From a checkpoint of a small transformer trained on Wikipedia.
Size: 16 layers, width 384, 6 heads of 64, MLP 1536 squared leaky ReLU, vocabulary 18079, 41.7M parameters.
Each number is 200 + 40 x the weight over its row's rms, rounded and kept within 0 to 999. Layers, rows and columns count from 0. The size before them is the row's rms in percent of the matrix's.

# layer 3 MLP down (transposed), 1536x384, rms 0.0122, rows 609-715, columns 352-383
096,200,157,162,174,212,186,234,201,192,198,196,217,189,179,161,200,203,164,173,256,151,214,246,276,192,203,217,253,211,198,166,192
138,133,192,171,175,170,224,258,228,184,183,157,191,163,199,136,214,162,173,263,270,171,239,127,225,204,187,252,265,156,179,194,233
065,183,215,184,245,186,239,145,178,209,256,203,224,201,170,162,216,244,196,200,210,168,224,168,242,166,212,151,227,158,274,254,258
094,197,218,189,174,205,326,241,126,217,193,200,240,236,179,177,177,222,182,266,244,213,224,189,171,167,164,214,186,124,188,227,256
216,256,219,264,123,252,238,239,147,226,265,230,143,233,129,236,264,258,274,97,203,194,144,216,268,180,224,166,197,277,210,195,206
058,211,289,174,200,188,182,248,167,178,116,260,267,216,203,197,241,182,165,93,197,221,179,209,245,171,202,164,195,232,226,146,188
163,184,216,210,194,206,142,234,238,231,136,180,256,188,178,212,235,182,226,214,244,163,242,214,217,166,190,189,236,182,242,224,199
072,164,208,253,168,201,149,216,186,215,223,147,186,212,225,190,129,214,228,190,176,202,173,244,223,291,214,157,192,207,280,198,206
084,274,190,229,194,245,174,228,201,144,232,181,172,209,278,254,204,252,221,203,160,233,176,257,240,157,193,129,135,258,233,152,232
088,206,208,202,164,172,182,153,178,178,205,255,174,206,182,263,138,207,177,236,194,200,126,244,255,215,247,201,147,171,250,268,204
063,169,219,203,229,178,308,238,203,259,222,245,164,145,121,168,327,242,151,237,227,114,213,148,261,183,165,224,168,122,214,231,184
058,238,205,187,177,209,245,225,244,204,177,267,202,268,223,268,222,236,239,227,183,207,203,234,241,248,196,207,214,160,170,155,224
057,235,144,210,200,162,223,190,188,127,124,151,207,151,241,220,229,211,236,186,179,274,156,192,166,188,167,158,172,255,280,187,243
064,142,272,220,272,135,233,222,192,216,182,170,154,192,183,171,253,173,231,194,220,128,165,208,208,206,233,160,217,122,172,256,162
058,231,196,219,188,172,105,200,188,192,281,145,213,206,189,244,188,187,249,206,226,136,187,232,242,156,186,214,227,202,200,260,126
071,239,301,198,156,204,148,204,219,184,133,235,235,64,184,126,181,186,198,230,191,277,197,253,227,166,211,240,240,143,182,223,203
217,203,219,156,156,205,206,226,255,227,216,180,181,285,197,180,158,270,188,220,203,101,207,173,195,154,185,215,215,217,160,202,176
046,249,172,275,214,280,199,197,120,190,161,221,231,161,203,190,201,191,223,221,247,184,210,269,201,225,244,222,159,220,311,201,194
134,189,132,164,186,232,206,205,210,206,226,220,164,214,187,256,217,185,192,272,184,156,182,249,174,219,114,127,213,194,99,239,169
065,195,186,216,222,214,196,208,258,161,239,149,262,175,189,143,211,211,242,238,184,255,254,218,137,256,207,168,161,151,202,188,159
178,142,182,235,193,206,269,255,220,220,135,232,184,243,202,227,157,170,233,172,187,246,214,234,262,218,210,142,191,170,136,192,201
070,256,210,243,107,184,196,248,261,187,171,212,193,137,202,195,192,212,290,208,146,188,237,222,205,220,210,165,188,218,229,248,204
080,225,197,211,196,200,205,142,219,217,204,86,159,172,214,172,137,188,197,202,171,147,172,214,164,188,263,217,194,278,282,229,253
054,225,145,284,243,275,217,223,154,210,134,185,146,151,299,181,223,228,133,245,207,199,227,217,181,235,138,144,200,172,242,240,237
066,205,184,230,185,192,271,229,219,173,230,172,191,142,223,237,190,274,222,219,167,247,195,261,175,223,216,174,107,239,228,295,172
071,201,186,262,225,221,207,131,214,232,223,162,210,216,187,204,222,284,179,150,183,276,286,283,280,279,225,202,209,215,230,253,218
074,221,175,273,175,205,178,228,186,134,190,142,268,140,259,153,206,260,253,269,141,295,191,217,127,249,205,181,231,185,160,230,157
063,245,213,233,228,178,188,174,206,171,220,140,280,263,213,207,220,258,201,161,166,190,104,207,256,203,219,179,170,184,231,182,244
089,141,212,232,159,227,298,193,188,179,160,203,217,52,246,199,178,261,197,305,210,250,208,181,124,232,191,153,232,205,223,187,214
152,188,271,247,229,183,147,215,245,128,229,144,269,189,200,141,228,216,214,253,209,240,204,221,173,179,222,256,220,176,236,158,225
103,162,215,252,155,196,191,148,180,175,145,154,277,154,190,212,171,235,160,269,166,202,240,172,231,261,152,187,287,173,203,143,185
174,205,237,151,181,227,172,192,229,222,175,119,236,212,200,170,178,188,194,146,226,163,177,275,189,182,162,216,194,237,197,148,207
060,255,163,287,117,243,200,289,202,127,277,198,225,153,198,214,184,285,255,179,176,132,271,200,153,253,180,125,211,185,226,213,169
111,226,130,248,232,176,150,171,215,197,171,149,235,207,235,133,179,152,160,165,159,219,197,270,185,257,151,194,271,156,185,207,215
069,263,177,264,138,221,159,167,168,158,205,143,198,182,236,202,206,246,176,153,159,229,172,255,214,207,182,147,133,211,240,149,126
060,239,227,245,252,184,207,292,151,173,171,200,130,132,227,190,185,248,219,193,120,215,238,225,185,230,226,200,150,243,221,222,181
055,239,188,154,181,167,198,200,175,235,209,197,174,160,197,185,198,217,246,165,281,193,221,146,243,172,221,174,129,163,242,133,216
071,203,155,243,177,199,231,190,200,159,170,171,206,144,202,204,177,211,235,187,143,163,202,220,215,192,123,121,192,250,239,228,229
101,214,148,221,233,206,200,189,190,160,209,167,180,256,234,276,241,271,238,185,163,269,206,238,170,235,150,141,149,241,234,157,167
065,190,187,225,161,228,195,240,218,209,189,183,137,186,150,184,165,251,235,206,213,185,229,164,201,231,182,227,155,193,192,202,238
067,193,207,240,208,154,244,173,193,171,115,171,178,190,196,265,241,269,284,223,161,213,197,232,227,204,209,124,218,210,173,251,208
057,228,184,244,144,215,192,186,244,214,185,153,205,176,197,143,227,247,230,245,152,258,218,239,249,184,179,205,197,202,247,194,177
067,154,214,239,242,162,264,181,135,222,152,257,246,178,180,281,207,155,295,201,240,220,166,188,138,318,164,155,222,184,219,230,178
072,238,276,170,197,210,223,150,134,228,239,241,236,148,160,178,186,194,266,217,215,137,153,177,169,234,257,189,183,121,211,240,261
188,240,259,223,188,190,237,134,194,250,163,281,156,210,220,125,259,211,243,212,119,214,250,150,243,168,229,188,213,248,124,204,181
059,190,186,239,201,209,163,150,183,187,263,131,265,187,228,233,229,243,129,192,220,187,205,231,270,182,258,219,156,161,182,153,167
073,113,191,232,239,204,167,218,222,143,142,230,175,153,182,200,184,270,213,173,172,193,207,134,203,253,276,177,273,211,211,250,160
073,204,238,151,209,185,114,162,236,200,236,156,230,195,155,209,228,229,259,260,206,233,201,187,290,190,200,228,187,219,211,216,184
111,255,165,248,228,305,172,300,157,193,201,162,161,228,183,245,224,272,213,190,157,258,181,214,208,190,169,184,120,218,240,148,200
057,197,144,228,179,223,273,215,232,152,195,171,201,197,181,223,182,210,244,219,214,212,198,254,181,278,206,208,185,233,190,214,134
066,191,223,238,259,140,214,213,181,171,238,267,243,205,215,183,167,153,164,200,181,148,158,205,156,213,284,227,149,224,250,246,163
062,272,238,261,265,233,210,254,191,257,211,135,209,261,163,197,175,221,179,222,169,284,211,198,218,213,170,211,202,229,249,150,214
115,232,194,260,169,233,183,210,128,198,199,203,223,182,202,189,100,210,278,216,199,274,230,259,202,299,196,180,184,286,218,226,160
064,192,182,170,238,229,181,247,208,139,178,234,184,156,186,233,200,210,248,223,177,217,208,204,170,212,209,189,172,250,272,233,139
077,221,209,204,236,160,216,242,209,256,164,247,165,163,178,253,167,198,179,223,252,184,241,116,241,248,196,185,148,183,196,263,234
064,171,239,173,153,199,236,194,133,151,194,179,114,159,193,207,191,185,239,200,125,177,257,198,216,256,163,122,189,169,211,202,189
237,189,236,195,199,160,189,168,189,213,266,179,218,184,241,132,137,146,230,214,196,189,225,195,250,235,232,238,167,167,162,213,249
082,210,167,271,205,224,229,233,276,212,200,152,218,209,255,167,202,221,271,231,211,225,193,199,222,228,208,162,226,162,169,180,213
197,260,197,228,195,195,242,185,168,241,195,180,191,171,225,237,150,155,241,151,236,200,305,193,157,222,230,173,218,217,208,190,252
083,184,236,223,185,93,243,169,214,190,186,146,192,187,203,245,207,206,223,222,222,180,176,182,194,301,233,187,206,123,189,210,209
064,179,256,247,177,244,269,200,252,200,159,210,160,189,230,198,234,209,250,243,233,162,207,256,193,215,206,223,144,263,231,194,209
067,200,195,218,192,235,183,227,175,235,206,241,275,289,246,247,146,255,181,196,171,172,211,190,292,182,217,188,175,196,243,214,220
066,268,196,263,224,168,241,166,235,188,182,178,210,210,229,213,194,171,225,190,144,201,186,192,255,211,145,186,183,239,206,165,193
062,247,192,289,170,187,187,201,171,193,208,146,170,198,267,178,237,240,185,183,197,237,134,239,204,174,235,240,243,321,270,131,193
069,201,157,283,214,203,209,160,220,183,186,182,297,207,219,158,174,227,195,196,154,267,187,187,221,233,175,209,161,151,201,149,160
071,201,158,222,127,223,193,137,191,178,117,204,166,210,200,215,171,213,244,195,200,197,211,189,187,157,140,174,144,199,268,204,143
128,224,259,214,181,238,203,144,229,213,236,197,282,211,216,282,191,313,293,189,226,283,241,240,220,213,180,139,188,162,168,229,145
072,222,167,148,178,173,305,245,160,132,210,196,192,162,138,178,115,171,168,156,215,111,176,183,233,214,201,180,179,115,223,246,241
137,169,188,216,212,150,212,207,223,165,187,202,205,176,179,164,237,191,246,224,232,217,213,251,246,190,308,180,196,137,137,177,153
061,244,211,305,218,211,176,223,267,182,181,195,209,273,220,254,162,201,231,216,220,185,189,191,173,209,253,190,150,239,192,162,155
082,229,244,263,193,171,255,240,249,137,240,193,192,131,206,182,153,211,209,213,197,200,271,221,193,196,156,244,170,104,227,201,175
055,202,158,163,146,240,128,216,193,256,222,253,174,212,219,209,185,152,213,182,205,227,157,198,144,196,242,217,232,214,254,149,233
070,186,179,224,240,181,213,217,201,152,180,183,181,219,207,244,190,255,225,171,191,243,167,236,265,248,263,210,209,248,243,194,168
077,259,206,270,272,171,250,160,230,175,256,176,160,199,181,153,203,227,237,210,239,245,182,216,256,223,232,207,193,171,181,260,115
053,240,231,278,190,203,216,287,189,220,136,185,127,128,170,244,216,168,176,234,177,246,213,150,175,219,261,187,172,202,260,165,258
058,172,252,205,216,213,252,271,161,167,188,249,276,145,230,190,200,300,178,220,168,156,223,158,307,225,232,133,250,172,191,244,180
122,179,187,176,232,224,217,198,256,184,249,182,249,192,201,309,221,224,194,150,233,303,164,279,148,207,106,159,167,217,221,152,236
090,216,236,172,166,128,219,170,159,183,105,210,119,168,159,185,215,165,226,251,265,213,176,164,266,233,181,161,237,178,217,231,244
099,250,154,232,180,224,224,278,157,165,174,243,214,160,227,145,153,203,243,229,113,234,314,208,166,226,193,177,222,170,227,180,221
058,294,179,179,194,265,232,248,171,219,198,143,198,191,201,268,138,265,204,176,249,299,237,208,159,145,135,211,192,141,287,210,181
156,235,177,230,284,172,183,249,223,167,214,167,160,137,198,180,145,178,165,195,233,221,215,269,136,213,255,196,293,168,146,166,174
055,250,264,215,152,258,160,268,168,222,152,229,205,219,195,186,232,183,165,240,229,264,204,247,232,190,193,170,156,169,159,217,161
198,201,223,183,213,200,232,141,187,225,130,205,219,189,216,143,210,205,202,190,235,232,185,260,133,128,214,269,277,237,200,209,162
062,266,179,220,178,195,213,220,199,111,169,167,189,167,179,242,197,238,245,224,153,224,118,219,236,140,209,185,189,216,244,206,197
067,217,187,275,167,214,171,194,180,207,155,168,252,299,173,124,214,273,280,213,197,186,177,217,150,221,120,150,204,244,210,219,175
070,207,118,228,174,225,230,225,263,144,184,237,205,154,182,202,144,192,165,232,156,236,209,227,158,246,203,231,159,200,231,215,201
128,223,226,146,205,285,177,200,150,208,201,208,259,257,143,218,246,253,168,183,199,307,140,221,211,175,210,155,194,181,235,194,190
050,189,227,169,180,183,249,208,182,200,229,155,181,182,203,219,172,238,195,222,132,181,146,193,194,185,142,200,202,192,263,218,124
121,189,205,179,252,197,211,262,186,141,203,239,173,172,185,234,207,224,190,260,240,228,205,180,266,176,253,197,181,202,179,223,221
055,226,264,219,145,209,213,239,227,203,194,179,205,152,246,179,228,241,239,286,276,171,200,250,113,191,263,201,141,233,194,190,152
067,267,158,270,247,284,200,206,262,235,232,201,179,214,205,164,185,221,260,235,132,171,260,174,206,201,164,137,161,221,281,200,177
213,148,197,240,238,206,223,150,158,259,219,161,206,166,244,210,111,191,211,145,201,161,257,241,217,206,216,144,210,251,164,194,177
085,213,197,238,198,174,145,232,203,169,167,155,214,254,237,209,242,225,186,217,212,218,237,200,138,240,180,252,228,206,261,222,183
060,210,183,235,213,156,189,222,221,216,238,244,138,203,188,213,252,255,287,230,155,226,212,218,136,221,264,178,178,195,205,207,199
186,234,247,192,218,139,198,207,150,235,214,176,232,260,213,189,242,215,158,163,254,216,224,216,144,250,168,224,237,161,211,270,214
186,104,242,208,182,150,212,162,290,168,135,227,189,272,228,221,216,192,199,141,165,128,211,179,249,215,213,141,208,219,224,180,221
108,237,247,243,220,187,213,239,233,246,213,248,235,157,221,262,187,211,251,176,199,159,233,213,199,215,189,159,187,246,208,245,241
064,192,222,228,142,210,136,235,213,241,253,165,190,158,239,124,285,239,268,215,161,121,256,226,242,220,197,169,181,207,269,256,149
077,199,221,291,193,254,158,236,236,140,226,162,199,240,228,211,161,242,258,255,201,233,168,241,183,190,217,155,253,183,229,166,163
067,207,203,222,205,245,211,222,193,207,161,165,263,196,250,244,231,218,263,175,161,251,201,174,217,244,176,144,186,142,206,186,139
105,186,187,132,233,141,124,197,184,183,214,220,133,164,137,169,290,212,179,133,155,139,170,155,277,109,174,275,193,182,266,174,185
063,206,247,255,160,178,127,260,189,236,203,190,226,156,248,184,223,271,169,121,171,247,214,224,253,176,187,194,220,229,286,151,151
057,261,205,228,137,215,190,245,257,214,202,217,205,184,119,227,250,190,192,196,153,244,189,164,155,231,180,116,184,214,270,212,150
069,228,170,188,226,165,258,230,181,174,142,197,169,161,160,161,247,204,272,245,226,162,219,159,154,161,291,215,223,188,245,207,248
062,241,190,271,227,194,226,199,155,150,208,198,224,154,163,206,222,224,218,222,188,283,96,223,210,199,229,227,191,276,202,191,202
159,170,164,208,162,164,180,236,209,144,137,210,195,75,222,237,175,188,213,241,227,227,210,234,238,174,217,156,238,200,216,217,186
062,210,139,273,180,223,166,240,201,243,227,228,206,138,218,180,212,222,178,122,182,223,223,229,199,245,110,195,202,253,315,194,139
# layer 3 MLP up, 1536x384, rms 0.0141, rows 610-716, columns 352-383
151,264,195,197,237,251,144,193,164,214,144,264,178,219,208,208,236,273,237,218,192,200,224,276,162,220,184,124,144,215,173,242,220
043,149,184,280,184,165,218,225,150,210,252,171,146,165,210,223,226,259,245,223,238,170,173,86,222,224,215,155,271,259,167,170,149
073,296,206,189,215,171,174,219,228,172,186,207,179,214,151,271,248,251,246,212,253,177,215,239,154,194,258,96,190,199,192,252,216
215,220,214,244,133,219,239,204,193,222,289,218,132,220,177,196,215,283,275,126,233,184,187,196,283,163,232,185,214,257,181,148,251
037,234,148,229,162,203,229,148,249,209,222,191,245,216,266,178,147,263,191,186,219,238,241,243,146,155,256,169,206,225,212,213,161
191,266,117,199,271,256,198,223,221,257,188,174,223,298,204,163,147,247,184,212,302,195,179,244,221,156,214,139,166,149,223,193,213
052,281,242,195,181,205,225,230,171,205,223,243,144,228,234,161,134,191,201,168,212,185,154,213,251,199,176,165,185,220,212,180,212
060,270,132,159,226,251,173,252,226,174,121,252,107,201,288,247,241,196,227,222,220,252,253,210,158,112,218,191,138,219,240,204,252
075,130,143,147,140,159,156,254,192,177,228,145,120,266,197,169,214,129,193,194,169,166,197,191,136,168,166,217,329,171,197,124,256
040,221,246,230,228,157,194,247,189,206,204,96,185,278,179,201,200,243,268,247,175,172,193,139,222,176,222,199,232,254,186,232,226
036,267,206,198,244,275,197,172,249,200,250,229,266,231,134,253,256,254,212,258,252,201,255,213,182,203,280,219,224,191,202,198,221
032,207,136,127,277,204,250,216,188,158,283,185,218,228,244,166,167,255,252,175,173,238,218,234,185,208,211,90,169,178,214,170,180
042,214,175,135,279,211,226,136,214,124,190,241,234,239,223,251,209,196,196,226,229,312,148,243,193,218,295,198,171,235,181,277,280
032,203,265,194,250,192,204,212,144,267,184,211,184,239,212,155,144,208,200,155,226,233,237,174,233,176,155,194,158,165,178,126,239
045,206,258,240,182,195,123,190,203,199,184,139,202,200,243,153,223,211,212,248,221,185,222,242,123,274,226,239,210,141,202,237,222
271,248,264,195,200,149,211,210,249,234,256,166,225,235,179,168,247,248,165,252,173,136,179,154,258,156,198,158,172,179,187,246,196
026,291,235,183,209,190,294,103,279,187,188,171,121,165,137,182,215,286,220,170,178,259,189,193,223,186,207,217,190,174,186,215,244
150,245,164,193,260,230,258,150,226,299,192,176,154,218,228,215,253,93,207,145,213,242,266,313,190,182,170,172,100,223,211,193,139
037,190,179,270,189,187,191,214,190,181,288,189,303,236,178,237,213,213,207,150,238,221,222,155,194,209,176,183,250,247,229,224,193
213,221,219,213,219,127,215,195,192,337,156,226,200,265,246,149,249,209,223,177,262,224,233,174,268,219,187,205,115,192,187,270,194
043,147,202,190,237,205,194,263,220,217,265,181,177,232,196,161,202,170,141,161,226,188,162,212,259,296,247,186,253,168,165,245,202
063,198,216,239,120,220,226,118,201,165,173,160,211,172,212,233,184,179,256,173,162,161,182,130,204,219,200,227,162,196,183,222,277
029,239,194,149,233,248,162,161,178,235,194,160,228,236,169,191,237,222,230,212,249,161,213,184,187,140,207,139,175,173,206,180,290
044,235,245,203,344,248,142,114,286,214,225,227,165,151,201,244,217,245,193,183,248,249,222,233,231,241,234,184,179,166,228,246,223
049,207,175,202,219,183,178,155,199,155,175,196,171,185,237,133,127,214,185,190,151,221,233,95,204,270,184,148,229,230,171,125,163
052,160,88,261,162,227,197,170,227,162,181,105,144,267,131,191,162,119,198,142,216,212,248,191,135,199,161,227,206,276,207,171,257
037,232,267,236,160,208,183,224,219,223,190,213,166,204,220,212,195,159,155,184,162,253,265,167,252,201,177,242,125,156,188,137,170
074,287,207,193,258,194,148,118,183,246,220,264,240,176,175,209,283,282,186,191,176,196,206,237,226,175,227,163,178,228,189,218,203
185,194,199,238,218,190,162,215,161,238,204,278,252,202,199,160,164,224,234,230,260,229,227,258,232,242,190,194,223,180,170,151,237
093,264,216,129,208,204,190,251,213,204,205,305,136,221,194,223,215,186,221,195,210,224,225,218,174,189,231,251,251,175,137,207,161
182,208,244,147,277,213,198,209,220,151,168,173,192,212,235,201,212,155,227,157,194,201,213,230,188,75,205,198,266,215,206,143,242
035,264,170,231,177,257,205,162,200,216,224,186,211,164,198,222,251,174,223,143,128,243,193,150,193,219,198,200,133,228,185,179,254
114,271,207,169,182,209,243,192,248,157,139,201,194,165,145,207,168,224,218,235,229,159,202,214,246,149,239,224,144,186,207,193,140
042,197,205,223,152,162,234,164,150,214,174,205,200,318,180,146,246,214,176,129,250,230,155,138,200,182,177,223,145,169,108,244,138
038,270,208,207,289,230,196,184,140,232,192,187,217,140,216,253,241,202,171,171,183,235,244,231,227,184,224,222,181,179,211,187,312
033,233,187,222,244,251,267,221,215,203,219,226,207,157,254,146,258,218,190,270,160,259,162,229,231,116,228,259,225,162,170,207,245
048,156,229,218,198,219,166,234,146,229,278,206,166,228,212,205,229,296,199,183,183,217,256,105,197,261,229,179,127,112,123,218,247
091,194,213,215,172,192,150,162,236,209,215,160,228,209,154,149,169,175,116,207,236,110,255,195,308,172,165,274,213,141,151,150,195
042,283,234,172,197,269,183,229,154,273,196,222,187,172,256,213,258,214,255,157,223,169,197,198,200,236,143,276,202,250,235,166,214
048,159,157,128,120,279,306,183,209,206,244,149,128,198,231,99,205,208,184,170,228,120,293,190,161,156,163,241,244,232,238,197,182
033,225,216,216,273,201,153,214,164,229,163,155,246,132,225,218,213,134,266,220,228,213,237,214,156,196,187,205,258,141,206,191,199
042,155,251,165,176,196,139,155,201,132,205,223,145,264,241,283,215,229,238,212,245,192,246,251,174,125,164,243,150,239,178,223,209
045,194,253,162,194,199,231,225,185,162,252,208,231,168,249,177,228,176,227,242,211,114,203,286,192,174,113,229,201,153,245,224,120
232,191,223,174,166,176,181,131,126,295,165,200,206,179,86,211,218,191,288,153,118,223,218,159,151,206,204,237,225,183,162,174,202
038,185,163,140,237,169,115,244,186,193,206,175,184,151,152,223,188,235,192,254,217,196,248,228,237,213,190,189,187,168,195,283,177
046,239,164,213,197,244,214,163,238,162,196,239,202,184,311,188,173,215,210,220,191,221,244,225,172,114,136,151,124,248,206,215,184
052,168,197,186,223,199,199,200,186,247,188,242,267,191,193,164,237,162,239,161,191,227,200,201,216,244,157,185,162,233,138,153,162
109,178,163,176,197,75,184,157,261,201,220,237,275,162,181,143,187,163,179,188,236,174,171,195,194,236,174,279,262,211,230,236,212
032,240,193,308,204,268,240,193,179,204,289,171,196,156,167,279,266,220,256,206,216,264,154,178,254,257,229,124,234,158,203,238,182
041,202,241,145,221,273,238,173,302,183,189,212,177,239,210,152,222,176,162,226,249,210,187,217,211,220,173,243,143,259,222,167,213
040,149,144,203,170,135,163,185,251,122,221,135,204,238,230,201,222,270,138,152,154,181,171,274,189,208,202,211,210,267,161,225,264
114,190,246,212,203,176,224,195,251,157,202,184,167,219,196,171,203,188,155,261,193,206,181,125,180,149,180,129,209,204,198,146,265
037,238,235,210,148,200,179,100,165,191,178,228,198,194,198,238,160,227,343,175,264,198,144,219,147,176,212,243,229,229,217,198,267
055,245,172,144,183,273,190,172,235,234,212,154,269,231,233,247,150,224,196,186,172,263,267,161,252,204,201,247,222,182,204,170,138
038,235,188,131,153,182,241,157,185,240,157,217,98,227,233,222,233,145,269,259,229,196,249,192,182,215,120,194,198,194,234,228,226
282,191,255,178,152,220,199,207,161,177,224,188,206,195,269,206,161,118,216,157,191,144,218,232,242,265,243,281,173,115,173,249,177
060,118,178,205,168,137,188,253,280,219,220,99,159,255,148,156,158,238,202,228,119,108,222,199,207,268,170,307,119,148,178,194,277
242,191,288,293,240,223,162,170,180,218,253,197,136,179,246,278,194,175,236,235,256,229,237,177,191,184,225,212,227,232,198,173,264
063,240,167,225,198,167,236,301,191,188,201,237,186,232,164,187,218,223,185,236,213,211,189,257,154,230,171,194,207,191,225,243,189
042,234,295,244,258,251,94,144,235,230,195,301,219,187,214,228,199,271,197,254,223,264,210,201,160,152,228,238,208,239,200,189,181
045,294,236,183,210,261,145,150,185,160,224,216,230,140,166,219,206,236,197,179,147,165,130,206,233,195,244,193,223,224,142,239,187
036,199,228,211,195,186,237,186,310,270,213,145,208,237,154,159,208,231,174,160,144,160,236,202,253,189,195,186,175,152,207,239,234
031,230,228,217,264,273,171,152,280,213,255,148,204,179,171,164,205,251,180,152,202,209,183,236,151,195,256,196,149,246,253,191,223
049,180,224,213,294,247,197,152,171,225,96,198,211,210,239,205,244,168,223,191,255,209,260,224,123,206,149,224,186,215,163,142,230
042,258,219,160,173,217,171,199,157,135,78,184,208,185,275,202,185,211,195,188,186,193,199,246,245,166,189,149,202,201,209,190,233
133,139,164,168,212,191,181,185,212,138,147,161,120,186,213,135,195,171,150,217,129,127,214,185,182,162,157,236,193,175,195,177,266
051,211,202,187,202,188,148,235,169,145,127,183,163,174,185,158,280,204,166,205,169,249,168,119,85,140,175,182,180,250,149,189,128
153,177,224,184,195,196,188,230,259,205,202,245,212,190,239,180,180,186,197,213,180,169,182,248,222,196,130,195,130,179,190,237,224
039,250,231,170,210,228,282,166,184,181,259,169,179,236,212,249,197,232,232,202,249,233,220,149,142,236,146,132,136,273,181,292,193
061,205,254,224,174,133,166,265,290,187,266,164,177,153,125,199,132,182,183,189,215,163,229,248,194,248,246,262,137,132,188,240,238
030,143,103,209,212,193,189,146,225,228,215,172,112,263,296,246,197,185,171,175,199,217,131,149,247,200,155,220,228,166,176,159,249
047,259,247,262,246,210,230,151,311,196,180,247,174,250,197,241,166,150,234,218,205,239,214,248,233,159,183,117,104,256,174,161,187
058,234,183,282,263,137,245,114,178,266,214,203,294,197,165,230,189,244,164,182,215,250,216,142,236,150,181,218,197,230,183,217,174
030,167,191,96,206,289,264,136,130,188,173,178,158,231,223,239,248,227,202,181,177,147,164,145,223,279,229,162,175,213,165,243,194
036,119,250,179,251,263,308,140,141,256,178,164,182,210,189,251,196,262,158,166,167,129,203,163,201,226,272,161,237,245,203,249,215
125,148,204,181,216,157,188,177,192,147,166,174,76,213,182,137,159,156,148,189,162,166,237,164,250,183,181,231,253,194,193,162,199
073,201,180,256,242,164,234,184,167,256,231,193,244,215,230,193,222,234,225,157,231,236,149,205,193,225,207,226,133,210,201,180,175
085,172,242,199,177,268,214,212,227,243,289,185,160,247,197,241,263,200,167,312,253,130,159,184,203,262,196,180,182,178,148,228,150
035,147,207,174,265,227,145,132,261,241,224,143,174,181,229,165,223,193,205,271,134,240,220,255,252,256,151,218,132,137,192,248,223
189,259,210,282,178,193,249,184,227,134,226,142,197,219,218,119,241,178,155,145,183,184,186,196,188,220,124,235,268,186,132,229,194
031,167,222,138,172,231,238,96,241,99,175,195,137,209,96,124,158,311,187,173,216,205,195,238,187,156,133,164,224,136,186,186,188
244,211,206,171,173,267,221,214,249,193,234,213,238,193,243,202,211,171,191,226,240,210,183,214,256,215,246,153,189,194,220,156,251
037,236,221,195,258,193,200,220,150,285,147,271,219,254,141,184,216,183,283,178,199,156,201,200,158,209,227,242,207,290,208,220,225
042,231,174,199,143,224,184,129,194,204,237,240,163,206,168,141,247,157,184,206,214,182,294,183,205,203,269,193,202,192,191,211,204
037,246,158,162,204,242,248,257,165,258,181,187,280,176,161,221,181,236,276,276,119,173,266,212,193,260,189,176,166,135,194,245,146
133,196,143,168,216,154,209,194,224,201,210,138,179,181,245,178,174,124,200,188,205,116,222,191,208,258,212,200,237,214,182,150,186
029,194,285,224,177,170,163,152,231,278,190,140,192,239,249,219,225,182,251,270,171,236,216,218,226,224,222,183,203,198,228,193,143
112,217,169,243,283,222,213,220,174,138,127,146,138,237,211,158,263,155,275,204,228,150,116,192,167,173,229,237,262,228,243,211,177
032,117,148,255,210,160,203,196,171,196,166,197,108,247,225,203,283,172,259,183,217,278,213,275,203,166,199,181,183,234,210,246,199
050,177,226,217,214,167,208,162,261,166,192,204,195,246,176,196,195,174,137,195,233,234,186,219,194,168,237,175,203,193,174,233,260
277,121,140,233,271,230,150,190,158,195,226,142,181,181,201,241,134,206,202,248,200,200,189,164,236,162,227,184,252,200,165,187,183
063,262,219,237,165,222,233,194,195,184,195,278,201,281,210,240,179,178,205,187,211,175,156,166,162,101,214,252,184,203,206,188,278
040,302,192,132,228,167,217,160,249,200,211,170,165,129,289,125,240,189,142,235,233,236,124,154,189,123,181,157,166,219,230,219,213
266,185,201,242,173,231,192,230,263,122,200,259,141,175,246,239,137,187,266,222,139,213,197,161,259,188,227,184,137,223,224,130,212
213,165,204,168,245,201,179,188,207,186,107,212,209,212,217,146,240,208,169,200,294,170,183,294,195,121,251,232,259,225,163,234,177
105,131,135,177,216,238,204,206,178,147,132,118,166,216,223,151,237,124,165,211,137,168,159,208,195,128,188,245,261,179,215,188,203
040,199,227,164,180,228,278,144,215,206,236,203,184,224,182,175,160,247,164,197,233,183,207,145,193,176,166,216,208,175,198,264,184
052,143,177,202,285,176,123,211,210,247,264,227,197,176,191,155,219,181,182,158,200,188,136,223,235,253,195,152,220,175,143,143,147
047,166,179,207,213,180,249,211,201,161,145,110,174,204,165,191,142,202,96,169,205,125,232,247,223,227,223,280,194,209,241,195,144
082,161,228,204,183,207,235,160,233,243,165,172,184,227,198,191,222,173,227,210,84,212,272,242,161,217,152,173,169,240,215,227,225
039,290,137,177,217,167,264,186,243,172,188,197,205,251,164,254,205,265,214,139,210,234,224,231,240,217,254,211,220,164,192,149,237
034,200,246,270,235,194,261,219,150,205,137,180,191,196,218,269,276,100,249,187,216,192,140,183,201,237,159,275,180,189,205,277,148
043,182,138,235,192,172,239,249,195,163,180,206,158,166,155,233,217,239,170,223,188,180,152,177,214,165,188,158,235,237,250,252,164
036,255,211,180,278,286,311,231,154,174,101,254,117,161,145,206,186,201,229,185,257,251,221,226,157,193,227,181,213,226,201,173,223
166,215,161,148,197,205,210,256,225,167,150,228,251,214,210,295,182,171,237,135,181,225,244,270,146,289,188,197,192,267,244,171,211
034,243,264,193,127,137,183,180,187,272,254,206,192,178,274,175,168,176,191,205,234,170,185,199,282,139,179,168,248,193,185,218,179
060,284,174,187,220,203,298,221,193,198,143,233,187,171,136,265,243,156,181,240,216,220,174,204,138,120,196,214,186,238,235,202,255